{
  "n_layer": 22,
  "d_model": 320,
  "n_head": 4,
  "n_kv_head": 4,
  "head_dim": 64,
  "d_mlp": 2560,
  "vocab_size": 32768,
  "activation": "tanh_gelu",
  "norm": "rmsnorm",
  "norm_place": "pre",
  "norm_eps": 1e-05,
  "positions": "learned",
  "qk_norm": false,
  "attn_scale": 0.125,
  "bias": "all",
  "tie_embeddings": true,
  "parallel_block": false,
  "init": "normal",
  "init_std_qkv": 0.0268,
  "init_std_o": 0.00405,
  "init_std_up": 0.0268,
  "init_std_down": 0.00405,
  "optimizer": "adamw",
  "lr": 0.00104,
  "beta1": 0.9,
  "beta2": 0.99,
  "weight_decay": 0.081,
  "lr_head": 0.00543,
  "grad_clip": 1.0,
  "warmup_steps": 428,
  "schedule": "wsd",
  "decay_fraction": 0.791,
  "decay_shape": "pow",
  "final_lr_fraction": 0.05,
  "batch_tokens": 32768,
  "seq_len": 1024,
  "doc_mask": true,
  "train_tokens": 429900000,
  "steps": 13120,
  "dataset": "wikipedia_en"
}
Each number is 128 + 32 x the weight over its row's rms, rounded and kept within 0 to 255. Layers, rows and columns count from 0. Numbers have three digits each. The size before them is the row's rms in percent of the matrix's.

# layer 12 MLP down, 320x2560, rms 0.0486, rows 214-294, columns 160-239
104:117091140110148111160134159162129120108104155170092131129176151153118096141099094149094139069090151129146143163158117104143145128128101115132095142100129108133093135174164103092151149230140109144174105123097120206146090101123139123159128164
094:086087146172099170150071140113077189098137185159158138102085106151167171122165170130100136168149157091109144084102097098105109125109169116174117149127152114153143163096197070088153106170118111128175134153127147121109166106131150078132112159
097:153137148079119157141075092168116142165144144136148118173174121224160126118119161103121141058066098113130143105119150120139121122060107131131146176150157092058104147146117153163125154102152077204101113064167088096095132102101125162149171140
101:111063120091101135138109170151102176124114070113157175071132144180153150132133095086093109101095142121149091115158186151113113198135171162156172113135108080118081156120161136108152082065135103078168136139095145197159145130072103108102134130
096:118148153162128171152146134134131095114130121131118135085126183041133110139095134157122096202150086197113115178200065019193045101167143136146167110108117111107150120134163139115124131072142156103039132121173126138137117149119119050138152139
098:149050107124151116166152087180138206101161155150107157139113165149112105135103155111151179084133134094117143127155125181105091123138125101129060117120110144097169220143130119114132186139085118106144117167109149137187149105149078164167113103
090:129149113139173128102189133102115177091136160086130113086137103101196139116131173170104163155172135113113130121140145147118202199109163150175194110173088172134120137138132126139124158076138190128141125168098136203065148145132105179072159121
105:074120122112110136139108094122136137112148101105168183069110108114138105147124141133129057092150111099164109159124176134114104089166195169115159199116138161136077067085155166161116109113109129101118127172135137143160159149113108110080135093
100:150132157136089056110098157155119100135106190124171115130118133071112186129148129142144121154084174100060082153086174162124075120061141167175163159160173126153086126151198115172101167142082087146133116099120107098111102134149187117150136122
096:133102170108094095112127101123109107137135099129140156089163098121096138141059149103106074173136109177135149113171063172123137095139066125155171113176133114168130145090214173167113099157116113065105121148151112170171131124140062010137107114
096:109167078138117165157164159191132194080134083094085149104164117188069126088111121169160186202170112115185100098137173130112120097122172063126083137108160133133096093124072175169099124101088194110094148100135103121156148057088112117137120055
103:130126075130104137157134135189125081097135167128148210115137101125091094167131058142101128138147102103206090161125174126101211140119128140146096115115125087139133158131151149185117159071156072116137133078180108219049184067106102123113092156
096:105081136107165128076126179100143095117047126165097132151133144143114090125113059146161088148169135073159135160140128107094096100149163112111111136147146135142081093118201120082075107115124132147144110145127141101089171169117208133089085144
100:104124140135112143183141125146131155119117080100049137113113153122143132142092100159166133176157150208143087112196157032155092117157142144111163096144121129126117134064190155096131111107161121116177129166091130174212102184084130091159097141
102:121109096093126213157129108162177196106112144140098122154084105118110107148100091140143127165098130126146141132081152131100103080121133067087148161121098126093160066152134127135110157079135174127078141120136068159183159061148161156151128116
103:113179112159088123096110059099157140157162116120149132120169070118091160138124089215135202120151159088106157090136058137097148061135079041087134107126110162094198146116090139128104095172119201118098140107116152159109145092101157149168176103
101:143089193131151090137091128166071115139149184101127079105156130182150117141111128136132149091154149077107157071117083157133079156110141100041129143103119111135160105111130116085183082093108085081151083148087125079119141175164125135162102139
102:139092145120122107140095125103167224102088129162166135188080136076106118129128106147174132091140121131081146167138143071134169179100135151080147180090096149115109152120108095108160100133139145128159173140059140104136139143129119054149094135
102:190141085117109153170105198127099101119133128149127146143147183060102147125163046043121101137133087132153124137120117141091174127134131123109047148133118130091123152142027133132139144208118121143140103173125139116089152187166124122152107137
099:134145166137172066093130108098106120179127144112126138128136081124187068147203096191149120111121122111089166173140156195126138134096128124114047107105101168106129101132133153129164079078192164060195120118066158133108155124133084127158128152
101:181164162145073083119121090019141099109148120125102124160104096123097117134163145150138125189096107171153168146152144148123108120113123123141095109148109125162132129125168122143137158172134171099112113079163163133109186106112117146131139131
102:145148130139124176133091170131106089138135088123152152140155150090170087093168108158140124126112125066131083160150185133093234152151091096170110148137095142162169126064176152071162097179110136221107138116092171162082122138123132115067175088
099:149102186112124210117106089160138163091118066113072124118168106123066135112140145180103089106092143143158127154122121111149069164140113134129127109179112092106115113150126143199089110097123093159124057084125118056100085116135163142115119091
103:152078124124096101174119110138114111151192181137100130096165095124129182095122163077152077084124142087091115126152118183149126109126148152118057111146079071145141143115160084100137112255134117147152092132090097178141089103164122163124091100
088:144122157107085140130073151073178143170152141123114107073103154128138198122138100113141083138085162055157115158153167110137115044080153153102140119090126119102091048151062162109082128120140109138146105133088148110109120171114131157088191119
087:122120129157065146164108179146168075141142100134156158110137119127124107126124175107166091111107175175135110120076113095138073181153140121127095131115111141110124108172125132125090105132130184114139153119104086108199192100057112148068148083
102:147145128133122160157100137152164179120097163186133145128181123093063140064090075113139089180117123112132126118141112163101098121133113086103154123164206136137085159137123111123143088135067098141101077147136123083167117088192139096163153150
105:120129111081102071115094110123164117135157174098079171160166117126149109142133135108099137171176118138124140111135129122099053177154120148125098160133159143144138114136165143142194133148135163170107129088085133160165113188112109109139080107
101:159152161154174154103123082128119192102157117153104163091119152107131108179133109167179094170159128075137164160156154104144176171158134160129164132122086114131179137134116130079151118103086114156135107134087117084160156126042145080119156105
087:128111165134115129152100122107092137103152132133094129154131113129152116138169172121153096093134164075139072172111131104114078130113144149158109145152135107133130117084077131052156110141122179155141089165112116168131150152118098151113119133
094:148113169083103147085083088133177116150129119167142111160084149165137141129094083136069128160134100146072074143131185073130192108106115110067101120101099129071097128087111086162117131130113118068168115118149168159147121111167118075203222144
107:127144104167188103132130199073207179119097141147135173133068139137123139165169133148093043161085128144140195141106187110085107163148128159135144127091191114107124141141074100152135141163111138123106140146150143105185136094131102116130123124
072:074151174163155112153079121109008203103145132132146135111177124126159115097115095121179157100133121130091124113115125137105118112179176124125144114123098135150166143100178069050131137141125182146146132177161087088120102134134131115094098100
097:051146142144155169086113179020114133088070131112161110076149156047149145144151176139118114126116129128062118111149126118108058118145157117125156112152114132168162116160082145109148087115124182159156103136093115094117110142118114133124087150
097:124104138156069089064126163116066122114159103122117109192149160146154133094157086129084189155088094163189076127111084094131172160111152080157093080155107123134095157143167139099112146069153114143097095082169207101105081136092129139151113118
097:151099185119167104170093089153108117131163141094146134121159068129147129130142193157150160181111087142100090108139037148125169054099111105145081117107149126149138147122164140124155120153130113085138150179086101086135148098187116136169061107
101:105104112168144141125184080145105167151124090148129143123090132121169181162124125143095062116140146139147082082126136104173163134149090129195083148101121137103098153154090135118114123111121080134180143178106136117125070157128148067103106061
099:166096094145152172126137102157096093144176133109094156140110140113092094109137235101126101124107070106068171121119107142102091070108148177108113175139071105073100092122084105156166090110160113119097108123099132084140162119101086139105105103
093:086113144165163111098109177108173128127163129120137126203162092102151129113131156158137133143125129108151095162107111159130125164177132193176107147141139152134122187161205121165108143112149153106150110172128098073140098120156082078166068129
101:120143131135157048097115173068150186126138158126123118139136095141147149134133155092173132087078141166130082124085149175133088144145110139166185153151122109140107161116130122085085074132145157195132130108161107166121140116149134127107132142
100:151161107155086058143110140135171144124133121153153184132108101154145109140111169177119164063101187088207149163137126120154087151143093124132087179091185126097109123146130146096148224219114104178143157148130121078143139120206137124161083162
090:090077132133122163071122162133159092102093033089143130100111116096123126115148127134127186108125091127146175148131186049133113117137115115198102130133091094147155124110133111116131174159157154136101101160089127120189126153141169172115110098
100:143133153107092164174150098183135100132135131134081117094079142141165212134130091104118116153133133147110127161165139134126173141095152102190130131100085095114158109128106066074165100153116095077110144151102104147156107117079081128113155122
100:137125089103115165129130101119187110139101125143141070163151061109119143117152145090163182121089145152092108147126110085161143132151138125137135148131167132120133157104071156140134149126132163168086145108174068082119083094183183105161105117
104:173080105157076127149148133160143167152139190097133168110141105114110039103118115122111106142107109110123094062114142175108116112097072167123102124232153134127113127110212103125127085194132118158111126105121143102120142097190111161134151159
095:072102154165147195107122142062151153098081131121119101108123139092118117142151133142134166164110095106131196110139071066119125143081141105134112101091105187154148124175129143154154174123145187135127182082108076171170151093142104144133159082
106:122169133151133097080169145151184086150132151106096088107114094184101106135160146141185111097093147138124150082135206144066142179151084146205099086039141150144210152128164109106097115099142137125104126205122152109151139156091155107100105118
101:106132101085149140094046146094121130137137112176137152129122127088089124125149135120155074133143094163151129144111128143087239118127105132145093113156146110159099125065104141021172083197112102135143079126101103118112140140091156106150145152
095:114135120109123113126130077187182138176137138109123132180105114087083187113123117136140169182061114147139113107145129147115120168137137114141070146138137170128149069162197163132060130123103107104073169152190167167189138102128081130139205101
107:164149103155102092118161062102157116147094133134143160101125142178130142094105140153122178074125134168181097101102079144114106068118111142161136148109108153100132107161109116154140128003122179152133148176151183078098131133214134156175110105
102:126128088122152123064113084122091114171129119134137088143154181094146071160166141146148100127138152062121151120156144114133079153131139128170158103046125114124137147127130183139146130130165123048101090171137118069120082102114129138125137081
097:127125127126109200168158139146154112137090169150181144198042156175157132146096117162114133154116116173109166167163209141145147115112160154087120127196125179105153070163145152137157152179168205146099165075173128158140187138066138130129156122
104:131186127112125162110137075134136130188197111082148152125106136143129181133133123156127093079142170109137129143065086116113174075158128099083121155112164121136093161220094137155160115060120087110063124074159143137170139153126139152091159100
112:115123131167157140155113150071158124027090118165107122161174102112112118099142118150154160197127129197114138111179138128182144178135120126168188122116158177161179110135149129139111130111128159130130188069142131131169101147157100088182170144
093:115095125114106123158130090113134143149150133160084109124133106096146103073088166136135143172107127130128162183126199174119144173182176165136187082104121114154117102136127170087165139193103157131119128214140111115111202120085097156127100107
104:071135152130147109142141152088145137166138126074144113094160140096118052135089090120145163120101119120124140162118160119076081160119166103144092159092158111154157090168083116102110135153115127131127104110091107162130154158096098079131176091
098:170128130115169102136143119053127111121156128162107163117136150111135146143114107068133120125123107151079093150180157110122184173125097133179155132072111129160161184166114110130139070120153086079135123093106145152083186134054132119109148159
099:118150153143110178139104160071160126141146115135094154111161200119111121142125114118137139187176160107117070129119136058120123081110165128136168151143168157123112110153089140133063130064121169131121145175138155128128176146115173115079150071
103:092117090089102199164092108091145090120141148149092120100200142099125091092117095115149157075135150146113124086125180027122178097122116135089114096127095123159111137142134134119119098089162152109137156138093124132054162102129082115087152128
099:130178121107178139069154096182168151084116150118110150137095130156098148122115084198135127122173136123149086177166123113143097191114119153143091112129079138097134117120118105165131109126190104115173079127128187164146166143204126150162118134
106:103142155149166190120164140134172141126136088164094119162093167125168184093134099148127093088153133137176117177151172134130128192093172086147120108133189116079117117110110130104143196127113175165126159108163153085081073041178204146121131139
098:110123122111066197120165110144139112186126148135101133145125139128186168134102139178156158124106146107089134066136058066106126104152124056170143110171097137137102171149149141168160109112174156144118089103153136129114093135138091165112117082
101:147143129109126096169142156108170105141081165166118155174171168120075168152154145137132224140143125108139110139144062085089164150139113070111143120135097142135074085113086092197118186137117115157114095122111116170079138116138109104173119177
102:110125092154194162188172086119107075114172220130097130112119095060140128139095096100141175098164157110112118185095122163091196175113192081134098173043127151117106143164132120096095084120142117047132121122180077134104096128103110059204085089
095:157105154158132091131102156107126100128080116161095142166212083100122120133175153137094115192136079121122131061129057128048144142133056111070169085143124141132100101116175157158147182207174140150074143119094151072114114109132117079128181108
101:085079079119068126160119079155125147162124144137144096094147161228114125112072054131070138099171190129146154158121130053165072090070139112195223147054124132113138138159164137145130119072132110166173183098110169145063166090091145138103162110
104:082144152190155162120144120123153138137125128132114101153102141164118121117129156104075178082145143144161186091092142139122066106130179121132124145092130131128145106170109101082066152123148121160127126124143167135074075125174119196131179171
103:142134154155077139139178135132118068148142128102104122137161113111128134135106165112089164116093133058128114082123095096140107064163129100103169069113147142117185150150127174140110113102094146138086161167124100114086117095199140210101048143
107:118095125155150152100141212161137227111152093094193116151111138069160084142106097123148110156171106078100143101149119139135224109124113135130109128134116138109075178116196148157115159137122152140183147128086151121090148167127114086110038084
098:153167152091128129135141201163130154081090140160170121143136146093074124115131126113137131153092159104116133088100096127135158118102162074171083173163169157096138115172115114111169151149126173124166147075157108101097116134192160159171156096
094:144139156144184087166110203187134119121128172113136104151126117100145120111105167120112046148162152066082177085120046205121126089089142121051119101121098147097113141121113119109152088126143119157149164096123126149126146144084106119149094156
100:127118198119146087182111153075139096051108090102128106143117121125149147159149121136074084178149134051148203093120064088164129107111088111114157093120158136171149208140106144106138134052135111187074119078136114090160071075139096153067140096
101:124110116119115001138092154140120109087071162135097112101136084160130193139149129178103152063098171175162120109146145134137121123055147098111124126082154096131135116141130126171149111135175145100108127124112095154163102108124150158145148112
099:135110131161164118134148171125099130125086156173135114118130107058128176107166176153119112049155124117163121179130120119161150110136117178146090133119095130128115146125114185105138154105115132199102103186181146104109053107188204103115146115
106:142154154131125104145124151134125109152091141065096148114144148142133119164090149134137116197075166072089167161088121072138102153170141109130171140066120207121105121205182138212151030122137186105070170119164145089123163153114160103079086093
090:148156087145046088176156086110107157141164166121150148080112116126105154142114128146127121119154152123107135146141172196138082181179150118140143126118194119137122169143143172125189035146159142068112161147140131151192089122120193136152113055
095:127173173137125128090062144146139143091084097123125169164186111085121095148128088122163072173141063063133121130139143146112146112154136136095148128142084172189082090112213123063154135134102147133134126134110137121162092118113171165131130132
107:127122168105094086104143142130099112128095201146144131076189152118140059121153161119138111026096111105148181095104175130092126155174102089229111101160166121115125105156148119107162142115158101170130134133041165162147094117163146170127114054
097:149172130166146098093119097150096140145111124125116075089152104135108119076143132157151168213120127094131085167093101107162140102103100100134088159173121123083164070105169140158090076084113141123088142144184089104111135107176157098111154130
094:137095103113128121172177150094181168116116139116157138188107119053143188109090182150144189194106105036147174115117108117125087095149131142107129152172104089171151118092143070088109090145173152105134130145188114067136152036131130142113102134
104:101133104110132131143182097127180136102111078121170122170098124100146156112122152134128150122077112095153125088130058140152154151109095107062149109163090135135168119117137100115143139054117177135104171085093120107133127088130111181172150098